From a checkpoint of a small transformer trained on Wikipedia.
Size: 10 layers, 6 heads of 64 (1 for keys and values), MLP 512 GeGLU.
Architecture: rotary positions, untied embeddings, normalized queries and keys.
Each number is 128 + 24 x the weight over the matrix's rms, rounded and kept within 0 to 255. Layers, rows and columns count from 0.

# layer 5 attention output, 384x384, rms 0.113, rows 0-32, columns 288-383
[[101 124  87 132 124  93 141 114 129 102 103 179 106  76 142 110 144 119 152 117 104  99 172 138  92 148 137 125 165 148 132 116 144 144 137 132 172 142 127 125 106 111 124 120 109 149 107 133 131 118 155 126 135 108  98 127 141 130 152 148 112 109 168 119 118 145 127  73 144 130 117  99 113 108 114 149 167 153 109 142 159 135 165 134 162 141 117 127 117 163  77  91 102 101 129 138]
 [126 127 131 135 124 128 157 143 179 116 166 136 139 136 148 147 150  93 132 124 161 107 166 142  80 101 105 117 153  83 163 120 127 143 158 142 127 164 177 112 125 104 115 127 119 131 148 133 179  95 129 145 157 136 139 143 176 115 113 126 108  80 177 179 133 109 143 131 161 126 120 131 140 119 143 177 120 113 152 109 160 142 133 155 120 105 125 112 121 101  84 146 121 111 118 102]
 [ 96  92  96 103 135  99 131 132 110 157 134 181 115 113 103  99 133 130 105 120 115 136 108 101 158 116 151 153 105 122 132 115 133 127 146 153 104 153 109  88 125 136 139  99 136  96 138  93 101 139 113 140 138 120 121 138 101 124 129 113 138 130 143 172 115 143 166 140 107 130 131 122 153 130 142 145 156 103 105 186 108 119 165 170 163 135 148  71 142 120 156  92 126 106 131 138]
 [ 96 168 137  92 125 105 130 120 125 102 181 183  85 172 147 184 144 140 139 114 138 160 149 167 126 130 151 139 127 110  84 167 127 160 128 113 122 111  89  85 110 119  67 134  82  74 156 141 101 147 122 153 153 127 126 150 148 146 136  79 125 142  75 128  84 165 100 118 136  94 134 131 150 167 140 110 148 140 137 133  86 106 102  96 131 100 111 135 145 134  91 160 111 127 136 102]
 [149 140 131 131 125 123 148 103  91 144 135 122 145 110  90 122 142 149 155 123 103 119 163 151 140 121  83 126 104 125 115 195 132 147 129  78 113 131 104 121 132 158 177 105 120 129 105 124  84 150 154 124 127 134 112 117 145 126 119 103 117 133 105 171 150 162 129 144 161  83 153  97 133 111 131 127 109 140 142 114 147 119 102  47 161 135  92 122 134 111 132  71 127 138 125 103]
 [ 81 152 124 152 127 144  95 137 179 146 118 117 103  99 106 136 128 113  70 119 116 116 194 108 144 110 149 134 111  96 131 118 126 125 136  96 133 154 137  78 124 110 110  93 126 117 130 159 129 113 161 127 127 133 116 181 121 137 133 118  57 150 123 131 134 135 118 129 156 128 147 127 130  96 116 120 173 141 138 125  63 123 146 131 139 131 140 187 145 122 139 117 114 108 152 120]
 [157 135 175 127 122 172 179 165 104 133 130 149  97 150 129 157 123 132 124 177 174  79 141 144 108 133 128 111 122 100 137 162 104  95 141  88 141  96 113 115  98 132 136 131 108 155 124 115 172 132 126  86 129 120  99 120 158 120 129 166 119 130 104 122 134 138 102  52 134 118 159  82 162 129 140 153 110 135 112  80 103 142 141 109 125 134 136 109 105 174 182 109 161 122 170  95]
 [140 124 133 136 111  87 136  76 122 127 122 117 146 131 100 146 138  73 121 111 123 122  80 141 172 109 109 115 138 122 124  83 149 131 125 117 104 131 102 147 108 127  94 127 144 122 139 138 119 160 162 131 136 161 133 124 114  81 127 135 142 140 114 149 110 165 129  96 133 178 135 142 134 155 140  73 104 119 202 105 101 134 149 155 172  98 152 121 174 131 101 152 159 128 117 126]
 [105 129 143 113 136 136 113 161 118 131 133  80 143 144 126 147 138 160 121 190 129  93 150 110 121 123 139 140 108 113 110 136 150 111 103 151 143 171 137 133 132 134 141 132 165 110 116 104 130  88 135 141 110 108 143  89 120 116 114 120  77 105  99 144 164 130 126 152 107 123 121 113  99  95 139 124 148  95 144 157 125 130 149 115 128 177  95 134 129 135 139 113 111 125 154 108]
 [133 116 115  85 107 141 127 127 139 115 142 135  84 148 145 138 106 108 129 103 132 176 144 138  92 183 108 120 104  86 153 139 101 132 153 125  69 143 108  98 143 144 164 108 138 175  99 121 163 152 127 130 129 145 147 132 191 142 104 121 138 117 134  56 100 141 125 134 111 115 146 110 108 136 118  90 108 137 134 163  81 113 129 149 103 141 107 138 159 136 116 156 112 121 142 135]
 [129 139 125 121  97 161 123 136 120 143  79 165 153 124 117 147 134 166 150 172 116  98 189 123 147 136 155 153 132 113 114 153 111 119 143 145 108 119 131 132 130 157 115 140 131 137  94 140 101 135 134 143 137 129  79 139 114  74  73 144 123 125 160  84  88 155  83 154 144 101 107  95 156 136  86 126 135 132 166 102 131 123 142 112 153 161 145 168  70 110  78 122 138 179 178 126]
 [111 159 142 127  98 132  98 112 115 212 154 133 110 129 102 148 155  94  85 126 147 120 146  88 132 124 170 144 123 126 121 114 127 119 115 139 127 116 131 109 126 156 171 150  69 161 153 149 144 150 103 145 162 138  98 139 150 119 105 108 140  83 139 177 106 164 171 114 107 114 127 117 112 139 123 134 106 170 133 117 120 119 157  93 132 163 110  98 136  96 117 184 129 125 146 139]
 [123 126 176 160 144 149 139 124 128 141 131 138 157 143  98 120 154 127 153 144 144 162 154  85 136 140  94 120 118 141 132 159 152 155 114  79 133 125 104 141 120 115  77 106 121 149 181 113 157 167 154 144 132 171 135 171 103 155 123 124 152  92 147 141 148 113 136 112 157 131  96 136 141 147 118  85 149  90 127  92 207 126 151 130 111 149 165 170 116  80 165 122 142 139 181 107]
 [187 142 127 151 112 162 118 170 124 109 119 125 107 100 116 148 151 127 135 202 112 129 119 115 190 130 120 130 109 202 118 117 130 101  98  99 139 146 106 139 135 114 148 105 152 136 189 139 186 119 149 118 177 130  91 123 139 109  99 177 111 145 148 115 117 123 144 122 153  95 148  93 195 138 104 176 155 134  75 131 118 149 112 135 138 147 124 175 144 138 170 132 180 124 153 139]
 [103  97 152 139 130 119 138 109 146 104 145 134 153 176 110 133 147 139 154 141 186 119  94 152 132 129 111  98 140 161 103 128 123 132 102 111 131 112  95 188 122 213  77 162 120 155  84 146  98 159 144 133 126 133 100 122 136 129 105 164 144 119 111 134  93 175 133 153 130 165 136 138  89 127 113 128 120 114 151 133 165 131 156 130 124 110  66 101 125 205 134 126  86 134 117 113]
 [150 206 155 117 119  99 194 164 125  96 165 125 152 137 153 128 102 122 144 118 124 137 164 127  99 124 112 147  99 141 118 109 134 106 138 111  92 141  94 131  95 115  86 153 117 153  81 108 108 124 141 137 156 140  76 156 103 151 149 122 144 132 120 128 128 145  74 125 118 151  83 136 122 149 129 131 108 136 134 152 151 133 175  91 127  75 154 154 128 131  82 145 141 144 129 135]
 [ 84 107 118 122 123 110 109 173 134 155 117 148 139  95 139 118 134 135 146  88 112 116 146 163 120 126 116 122 156 174 111 119 114 140 151 118 131 124 106 142 133 129 156 150 107 120 118 131 115 123 101 150 114 142 103 100 109 147 120 110 134 150  89  95 125 134  90 128 134 152 130 137  97 107 111 101 163 133  89 127 130 109  96 184  75 120 105  97 142 130 170 148  90 116 116 117]
 [159 171 166 157 121 113  94 144 114 143 135 139 161  92 109 107 136 102 117  70  49 112 166  94 131  83 127 149 103 124 132 149 104 125 166 111 136 133 158 140 120  87 163 157 115 166 119 127 114 152 122 100 165 158 128 100 135 133 143 117 137 171 129 124  89 132  97 146 119 147 128  98 132 120  96  80 124  98 129 187  85 123 122 167 148 105 136 181 128  73 137 143 178 135 144 155]
 [133 100 115 140 141 171 137 122 136 102  96 126 133 117 136  99 140 101 137 111 110 135 117 145 177 140 139 148 125 151 153 103 133 140 111 110 113 115 130 189 153 141 167 126 125 112 163 106 172 147 146 130 146 145  80 116  68 129 127 119 130 110 138 102 137 106 150 125 129 155  85 157 135 181 129 173 130 112 151 134 114 165 152 147  73 136 125 131 106  99  72 162 117 129 133 120]
 [123  52 101  97 110 102 186 131 126  64 128 166  83 165 119  95 103 135 114  84  96 134 110 149 181 133 153 129  89 102 110 123 119 140 113 125 115 123 108 115 116 113 130 129 160  95  78 119 149 155 100 134 115 129 156 162 119 118 107 122  80 136 137  99 136 150 119 164 117 124 130 186 124  99 121 177 109 157  97 101 195 114  99 146 111 159 123 160 130 185 142 143 130 177 106 129]
 [143 126 144  95 108 101 118 135 162 118 144 151 175 142 123 140 149 165 143 132 114 180 122  99 110 136  94 110 123 160 158 123 109 110 169 127 104 129 151  92  68 121 155  93 173 142 133 121 146 123 174 116 147 101 114 165  82 120 113  92  72 101 119 119 116 165 162 128 121 160 140 135 149  93 137 137 145 151 153 129 124 148 119  94 165 134 150 117 138 153 102 104 179  96 139 104]
 [114 128 175 109 153  85 148 145 120 129 135 170 150 151 161 131 153 110 133 118 127 107 117 122 155 187 130 119  83 152 170 135 145 142 169 168 178  98 104 150 137 131 105 130 136 124 126 149 142 133 166 144 130 152 176 123  96 135 109 121 122 148 151  79 114 141 150 139  83 133 133 144  96  99 117  92 116 101 153 136 115 107 132 129 113 146 113 108 137  90 112 154 121 115 118  97]
 [163 146 124 131 120 125 143 139 137 157 115 107 107  92 114 178 174 182 168 163 132 147 135 154 146 151 130 106 125 140  98 129 105 132  92 115 152 168 129 147 146 149 146 153 105 162 142 113 155 150 105 177 178 142 109  93 128 111  95 109 106 159  90  84  98  93 148 132 120 109 122 113 147  96  96 108 104  90 121  88 123 106 111 133 135 162 123 154 154  91 149 161 150 142 158 154]
 [146 154 151  98  93 144 114 113 128 122 120 139 160 169  95 150 125 140 126 124 155 121 124 139 143 103 116 127 126  67 106 159 116 153 106 141  95 170 116 134 128 152 112 123  90  81 132 126 138 136 175 120 131 121 158 136  90 105 154 143 155 125 151 139 129 148  99 174 171 136 111 143 156 157 155 126 139  94 165 121 138 159 142 127 119 116 133  99 157 119  97 178 118 135 144 151]
 [166 129 184 127 119 158 125 117 133 100 118 127  96 137 142 148 140  73 123 153 102 141 104 146 143 126 145 121 127 154 151 125 107 120 119 162 133  86 102 163 130 118 129 159 143 151 172 132 148  90 135 147 132 124  99 108 161 109 131 134  86 100 127 102 137 112  99 128 145 108 128 134 119 115 120  97 155 142 105  85 124 133 178  97 161 119 146 110  55 154  84 124 118 127 120 127]
 [ 98 109 144  93  90 139 149 125 148 162 113  94 140 172 116 125  99 120 159 123 129 111  58 185 114 129  98 127 123 128 127 117 139 110 148 119 123 107 164 131 145 142 116 125 108 127 139 146 173 101 118 122 107 116 136 113  81 154 161 123 118 111 146 119 134 126 136 134 107 152 144 203 145 113 131 124 102 116 155  93 121 113  87 187 160 137 131 112 107 148 110 159  93 104  94 110]
 [158 142 100 136 183 115 127 148 135 107 119 135  95 152 124 156 125 149 100 124 127 123 124 125 103 160 101 104 130 125 115 158 168 131 140 107 140 135 130 125 191 165 120 138 107 126 118 121 126 136 113 107 134 132 103 120 180 129 148 139 112  78 112  96  90 111 113  82 127  73 161 109 144 122 135 136 120 144 165 145 101 128 129 104 145 124 153 162 106 142 137 142 123 162 123 137]
 [172 107 130 129 109 107 147 154 113 126 141 164 151 108 149 115  79 128 176 153 191 123  93 154 109 169 110  98  90 172 131 120 132 112 161 136 158 112 140 144 136 117  89 130 150  83 157 112 101 139 179 124 118 113 140  83 110 144 115 111 143 119 151 156 137 145 144 174 158 149 127 118 117 111  92 116 134 134 101 112 126 113 114 125  91  86 126 110 139 157 134 107 103 110 144 150]
 [109 124 161 127 130 143 115 112 168 112 133 161  69  98 127 123 110 121 117 133  77 131 147 114 116 131 120  74 151 172  86 155 130 175 141 172  98  72 114 149 131 138 153 134 125 128 118 146 121 129 132 119  89  89 110 119 123 146 152 134 135 149 119 183 142 106 124 125 130 114 129 152 123 119 141 139 118 111 159 128 111  80  99 112 144 118 112  84 108  94 157 146 116 115 105 120]
 [113 122 121 182 106  98 112 145 160 145 156 122 130 102 127 120 152 140 125 113 165 114 133 160  75 138 148 100 162 106 135 135 135  85 149 151 123 142 191 142 140 109 146 156 119 138 137 165  88  89 114 122 147 153 195 159 153  78 129 160 101 133 156 115 148 157 122 148 142 131 122 118  84  94 125 109 112 110 119 112 151 119 126 136 118 122 158  78 163 115  91 165  95 124 119 124]
 [120 128  91 136 105 123 127 122 150 100 131 168  80  99 132 136 125 133 129  76 119 172 115 158 109 120 102 149 149 109 133 150 139  64 113 114  85 103 136 104 125 146 119 141 104 106 162  91 125 163 126 142  96 107 103 157 157 134 126 103 144 155 111 142 137 143 164 156 104 131 141 141  93 135 124 122 127 158 129  93  99 124 100  94 137 104 117 132 111 147 124  69 158 132 117 132]
 [136 113 167 151  93 142 123 106  96 106 121 120 134 118 176  97 156 107 140 133 150 136 153 156 133 163 118 128 133 142 126 103 118 131 118 123 152 175 177 169 105 132  70 151 184  67 175 124 116 131  91 100 128  89 131 145 109  73 101 114 166 152 134 120 141 140 127 120 138 146 153 145 194 162 121 119  79 126 166 163 148 141 117 127 130  70 101 112 158  92  98 185 139 115 109 182]
 [151 152 126 142  74 146 142 115 113 124 142 135 129 136 167 133 118 137 104 140 131 121 122 114 132 131 114 107 154  96 103 114 108 119 134 128 115 116 121 139 138  98 154 140 179  88 127 126 147 129  99 106 143 140  88 139 105 115  63 137 129 142 151 101 145  93 140 161 133  85 188 111 113 111 131  82 120 111 149  86 148 155 129 103  94  78 160 111 137 114 114 135 141 110 116 101]]